{"d_model": 128, "n_kv_head": 4, "d_mlp": 512, "norm_eps": 1e-06, "tie_embeddings": false, "init": "trunc", "init_std_o": 0.0514, "init_std_up": 0.0593, "optimizer": "adam_hyperball", "beta1": 0.9, "decay_fraction": 1.0, "train_tokens": 211900000, "steps": 4825}
Each number is 128 + 32 x the weight over its row's rms, rounded and kept within 0 to 255. Layers, rows and columns count from 0. The size above them is the row's rms in percent of the matrix's.

# layer 2 MLP up, 512x128, rms 0.0591, rows 197-209, columns 0-127
size [108  99 104 100  96 104 109  92 108 104 107 105 108]
[[161 167 100 150 133 115 156 102 125 118  99 173 159 170 110 136 162 148 148  99  85 165 131  82  91 129 127 156 109 185 129 182 104 108 135 139  92  73 100 130  95 178 160 195 124 180 168  66 121 145 147 155 163 163  97 146 119  55 100 124 183  80 136 118  87 117 153 129 108 133 153 146 108 138 169 126 113 138  89 146 136 129 130 132 138 113 147 167 178 144 156 183 130 129 108 131 181 165  89 105 169 126 132 202 106  62  83  88 118 118 118 116 122  56  61  97 103  95 136 179 148  85 162 172 115 137 106  89]
 [ 85 170 151 146 164 127 121  99  87 141 181 153 130 137 106 166 115 172 148 124  66 203 102  75  93 115 146 133 188  97  97 108  97  88 151 137 175 128 100 114  42 114 125 168 151 123 134  95 144 121 103 137 128 209 108 104 128 113 185  96 105 105 102  59 103 112 171 151 194 120 153 159 142 171 191 166 151 178 136 143 123 112  99 203 128  86 156 179 143  73 122 124 105 120  87 118 135 108 128 140  98 139 139 108 148 144 164 135 130 108  95  94 122 137 152 100  82 105 143  87 154 109 123  98 143 135  59 135]
 [119 177 157 102 115  81 117 165 167 119 119 144 121 141 168 161  81 196 112  61 108 128 172  58 112 157 156 136  68 116 155 155 134 169 141 156 129 148 148 140 121 141  88 111 155 147  67 141 118 129 141 156 175 212  94  63 120 141 170 142 203 163 122  96  83 182 100  95 123 105 123 113 155  96 150 133 112 126 120 131 119  90  98 112 194 162 159 153 120 143 173 142 181 129 154 122  92 118 126 158 180 159 100  94 154 183 157 117 130 129  82 118 157 101 112 162 130 135  91 115  62  87 108 159 136 133 104  80]
 [102 155  96  94 111 153 135  91 105 155 114 136 161 121 148 121  92 161 104 114  46 142 184 169  83 154 103 131 157 143 152 123 134 161 118 165 141 124 175  66 128 120 142  98 134 185 122 127  62 105 147 135 142 222 129 201 140 142 154 120 148  91  98  70 126 137 137 144 125 139 103 101 183 172 110 153 145 103 133 133 141 149 155 113 148  84 113 183  97 140 155  94 129  74 135 192 147 106 142 113 123 153  95 116 137 147 163 174 145  74  64  89 121 106  71 102 167 129 183 172 151 106 170  94 114  75 139  78]
 [134 172 196 141 135 191 117  69 119 143 152 151 149 150 122 137  64 150 159  89  69 156 110  83 108 142 102 104 153  84 172 144 150 162 143 199 143 138 108  66  94 112 142 142  82 188 150 144 158 164 113 130 129 104 108  74 133 146 142 165 174  75 150 132 125 187  99 123 126  74 122 114 183 114 154 124 124 113 169 100  79  83 130 131 142 152 144 183 167 113 138 145 166  64  99 125 143 107 143 164 140  88 153 139 134  89 110 203 137 133 152  85 141 117 162 114 151 193 132 100  99  92 137  84 114  89 112 162]
 [ 76 140 128 135 149 149 131  41 175  92 117 127 108 104  96 183  82 167 103  94  76 162  88 142 107 169 140 136 106  86 133 159 111 118 110 189 144 202 135 167 128 137 130  93 141 113 129  71 149 118 103 151 150 243  97 113 104  78 134 195 156 132 134  63 176 144 165 109 173 125 103 115 149 112 122 136 127 133  96 137 144 132 154 175 174 139  81 168 134 159 125 136 150 149 153 143 118 115 130 178 198 130  75 100 133 132 154 148 104 145  69 153 138 133 112 106 129 128  72 151 117  71 143 159 112 137 102 115]
 [141 143 191 146  82 155 161 134  85  32 110 126  93 152 134 168 108 160  65 122 105 188 121  93 120 130 125 172  93 131  97 101 131 118 137 100 154  58 139 116  97  70 168 148 132 106 103 122  86 148  63 164 139 124 166 134 167 141  77 148 163 178 123 102 142 111 143  88 105  72 162 100 138 142 132 147 155 101 104 109 167 219 103 141 123 118 129 111 129 171 133 132 139  74 191  97 116  97 111 117 124 105 142 181 149 186 119 172  97  96  85  86 122 150 121  98 109 107 145 137 132  88 142 146 181 107  86  94]
 [ 94 185 119  81 103 167 116 113 198  33 104 122 127 186 100 133 175 162 131  77  93  99 134 157 176 168 100 138 133 104 107 112 125  94 148 120 130  99 168 196 105 147 118 169 114 131 156 143 114 130 145 130 137 132 173  70 102  97  96 136 139  78 139 156 119 161 172 154 142 120 150 117 142 141 129 148 174 154  85 168 126 167  69 139 120  38 147 100 137 138 121 136 192 106 137 170 135  74  79 120 158  99 146  97 173 145 147  96 117 137 135  88 143 138 110  99  77  75 146 148 155  58 120 150 112 115 167 108]
 [ 97 108 142 146 101 146  85 105  89  98 122 142  93 135 142 194 123 112 195 152  83  33 176  98 164 163 173 122 134 116 111 127 140 130 110 116 163 137 116 122 136 169 134 152 159 114  98 143 156 112  46 176 144 160 100 103 144  86 138 104 148 150  76 119 142 151 121 158 147 109 195 106 126  81 136  99 156 137  98 123 102 166  73 173 149 114 103 103  72  90 129 173 164 140  79 166 125  83 101 135 117  78  68 139 133 169  91 165  94 136 110 102  95  76 172  98  94 111 146 150 121 114 108 159 131 126 121 215]
 [132  59 121 107  67 166 125 105 156  79  69 142 145 126  98 132 106 154 154 133 108 123 128  45 142 124 137 108 116 108  95 153 150 113 179 152 188 177 125 121 121 135 115 186 117 169 115 121 117  61 129  92  99 152 138  93  96 158 151  95  81 146 153 162 123 148 156 120 147 142 166 117 163 160 186 123 159 178 126 145 120 126 177  95 107 134 121 204 160 106 119 135 197  64  66 134 106 121 143 164 151 167  54 144  86 128 113 101  77 163 155  85 148  92 177 118 126 141 144 153 164 140 131 144  94 101 136  76]
 [142 140  82 155 139 149 117 163  84 148  97  48 146  88 157 195 101 130  82  63 137 176 126 117 144 101 155 153 132 162 144 148 146 143 143 169 137 140 155 131 163 115 112  88 122 122 156  99 122 154 147 143 184 153 104  99  71 167 125 208 185 124 108 111 141 186 128 128  90  96  90 117 155 100 165 166 124 144 126 152  68 118 136 119 170 120  98 181 153 137 163 151 149 110 112 126 154 152 116 120  79 208 131 168  91  80 109 152 107 164  99  93 107 120 191 170 149 102 156 184 167 115 148  92 132 197 112 134]
 [156 171 107 142 120  75  82 143  84  85 129 147 172 124 138 179 160 114 169 153 109  90 144 170 136 142 141 159  90 133 117 123 108 163 115 112 125 125 132  68  92 157 158 120 144  47 139 199 167 163 119 138 155 126  70 145 158 124 169 117 114 127  99 152 125 133 176 144 171  99 134 126  81  60 132 159 174 124  65  89 115  93 152 128 134 146 144 140 150 168 146 146 139 145 136  67 158 157 121 125  54 124 153 145 156 182 130 161  99 115 138 158  93 113 103 145  83  61 125  68  72  91  85 186  95 170 138 152]
 [132 121 188 166 137 126 131 118 126 171 134 127  81 157  71 116  87  63 113 125 110 129 162 132  66 110 118 181  98 165 153 140 145 139 169 175 117 121 122 147 175  80 176 107 107 128  84 112 129 114  82 106  79 152  88 189 136 113 179 181 134  67 146 140 107 124 123  97  91 114 148 173  85  93  96 162 136 108  98 137 115 133 171 146 181 155  90 212 175  89 155 134 158  92 113 131 160 128 102 158 132 164  72 143 124 140 109 139  66 148 123 163 168 121 114 113 133 135 143  99  65  87 128  82 172 178 118  87]]
# layer 2 MLP down (transposed), 512x128, rms 0.0592, rows 197-208, columns 0-127
size [105 103 108 105  98 109 109  92 101 102 111 100]
[[ 66 155 139 156 185 159 135 124  99 145  79 163 101 147 151 131  53 109 122 104  62 100 119 135 140 176 124 154 149  90 131 144 159 187 128  85 206 123 156 173 127 170 110 147 143 111  64 130  84 128  89 135 171 138  75 113  84  81 144 142  95 122 103 127  97 146 117 147 112 200  91 107  89 169 111 130 123 135 138  49 102 126 123 130 188 147 155  80 115  96  94 172 119 135  88  60  72  86 130 122 110  98  62 142  76 156 126 172 140 146 140 132 141 102 112 136 141 150 131  95 124 159 112 123 141 103 115 161]
 [132 108 109 117 131 190 119 107 127 129  93  92 112  92 117 103  77 126 154 121 122 118 108  79 149 169 145 154  89 161  82 104 109  83  79 132 140 126 134 168 161 179  95 103 149 138 175  92 119  98 125 115 160 176  96 124 140 164 108  99 156 106  94 149 201  70 127  84 160 133  92 138 105 117 127 115 131 162  91  71 138  50 128 143  97  68  89 176  74  97  92 186 118 102 111 143 122 148 127  73 149 104 159 152 124 168 112 135 178 132  66 173  84 137 130  94 135 107 182 156 141  36 136 169 129 102 127 151]
 [ 85 211 121 107 133 121 192 107 131  74 122 116  98 136  82  96  87  87  86 105 124 120 139 141  87 124 145  97  77 107 151 125 139 192 110  96 148 155 114 105 135 171 100 103 170 114 118  89 109 136 133 139  65 196  96 122 138  73 136 154  97 135  76  99 103  89 138 103  60 103 121 120  86 108 104 130 130 137 123 113 108 102 101 143  70 124  96 154  90 138 149  89 110 151 144 157  69 128 114 169 133 156 170  37 102 138 134 154 177 129 108 136 120 166 100 221 114 122 113 159  75 172 123 173 138 152 126 103]
 [179 127 197 127 109 137 112 152 161 131 174 154 111 143 149 112 132  96 132 119 124 109 215 150 134 120 134  91 102 137 100 116 122  74 109  69 182 138 107 142 158 135 137 139 141 141 131 102 165 130  91 106  96  46 116 116 184 133 156 170 101 168 140 109 159 143 125 179 119 145 141 104 102 155 132  87  89 156 105  88 190 158 137  59 130 180 138  64 167  82 102 100  98 147  94 103 133 125 124 127 137 122 153 121 106 106 180 118 153 149 242 149 174 155 159 103  98  98 130 135  68 187 111 150 144 107 110 159]
 [167 110 172 123 121 173 118  79 149 133  91 126 172 125 136 135 127 120 149 123 132 151 145 128 107 121  58  83 184 115  75  53 111 154 117 125 149  76 132 110 131 161 147 156 123 140 106 199 177 162 194 159 100 187 105 123 134 101  63 152 119  50 144 119 155 107 172 169 107 182  98 122 174 156 102 145 140 126 101  92  92 123 202 143 118 111 102 132 131 109 156 118 195 176  78 144 133  71 120  80 162 126 117 133 137 117 143 158 129 186  90 129 117 182 137 161 105  91  86 152 107 109  92 111 154 143 124 159]
 [109 179 147 116 123 154 174  97 191 135  94  68 168 102 119 117 101 104  87 104 169 136 128 103 120 132 103 107 104  92 103 119 159 100 102 185 144 132 111 134 151  71 125 192 141 165 162 103  97 171 120 119 128 125 207 144 136 150 108 109 123 100 139 142 101 108 146  97 170 132 174 132 140 106 143 133  69 169 147  47  89 148  80 161  55 158 148 129 164  87 115 102 168 150 137 114 133 100 171  59 191 187 164 106 172 103  79 169 127 127 142 101 123 190  96 123 142 101 146 136  71 127 136 113  88 110 140 142]
 [151 120 126  59  83 117 114 110 118 106  70 168 198 155 127  64  87  92 104 107  76 127 114 171 161  74 136 127 197 122 150 137 122 121 107 113 128 140 164 109 158 146 122 108 116 117  87 192  62 150 104 159  71 147 150 115 151 121 153 121  93 132 128 180 172 137  87 136 133 108  91 151 113 159 149 142 195 107 125  37  88 124 103  93 165 157 122  91 160 127  95 153 111 129  98  96 139  78 128 161 102 130 102  95 162  90 118 140 139 144 111  93  86  81 123 101 165 141 177 132  86  85 118 194 128 177 128 109]
 [186 155 137 172 123 167  88  89  91 116 145  86 175  54  95 189 172 143 165 137  74 109 117 146 139 175 199 113  84 114 160  50 133 119 109 121 170 111 145 145 161  93  72 103 103 110 128 140  97  69  96 191 117 141 116 136 139 116 113 150  98 112  64 159 137 124 175 209 122 181 111 110 121  83  85 122 149 134 149 144 157 119 151 116  87 145 140 116 127 166 128 129 123 179  45 121 101 125 176 170 140  99  96 114 148 138 110 145 130 135 123  90 181  94  79 129 123 152 145 105  94 155 138 133 114 111 148 119]
 [139  92 154 122 107 197  81 127 116 132 165  55  63 141 160  89 106 111  88 114  93 110 163 155 104 170  93 117 135  96 162 142  91 136  96 175 137 112 188  80 117  75 131 131 148 118 166 120 134  87 155  94 111  80 106 176 140 145 127  89 154 141 106 115 160 157 185 153 207 114 146 151 144 121 166 147 165  93 194 116 130  85 128 154 109 111 146 153 101  93 107 144  67 129 138  88 172 125 161  67 136 139 182 145 105 205 156 160 130  94 129 151 165  91 171 129 121  98  84  95 121 146 150 100 116 158 131 167]
 [ 93 166 157 133 167 145 192  92 215  87 119 172 145 158 129  80 134 114  89  87  78 182 160 121  99 181 149 118 177 132 138 123 149  97 100 126  62  53 149 168 166 117  81 111 128  89 130 124 114 188 114 179 100 133 135 119 125 111 115 115 147  85 177 143 146 116  90 157 166 107 159 158  98 140  85 185 152 129  96  67  95 118 133  92 111 144 125 152 100 136 186 114 105 143 140 174 142 163 162 141 118 106 162  96 141 144 175 122 155 154 127 169  94 114  52 146 129 128  90 116 110 135  95 170 131 175 113 161]
 [150 140  98 171 157 143  77 132 141 119 172 131 107 126  87 149 123  78 174 106  29  85 108  81 110 121 168 138 182 157 124 123 137 157 209 124  80  92 147 136 144 154 136 181 141  89 106  88 124 130  92 108 157 159  85  95 133 119 135 116 110 131 124 146 145 182 101 118 137 111 112 146 143 122  88 100 174 174 117 183 152 159 146 143  97  86 140  89  91 170 116 114 108 114  76 141 131 135 110 146 135 174 191 163  76 102 122 105  92 102 171  86 108 126 113 164  75 142 180  64 143  92 110  99  96 118  52 138]
 [132 104  97 125 175  96 193  75 160 132  64  76 112 109 198 175 188 108 149 168  96 127  96 106 123 158 142  94 151 130 175 124 102  95 151 152 103 133  61  72  96 119  72  68 105 131  81 117 109 108 141 140  71 143 120 110 108 110 175 117 120 139  94 144 151  79 103  79 114  72 164  98 144 136 116 114 164  77 133 129 126 145 147  92 104  94  83 184  95 159 100 189 140 102 130 175  93 100  74  90 133 141 171 125 116 154 110  88 113 159 115 123 154 164 136 100 173 126 149 166 122 175 128 105 108 137 106  96]]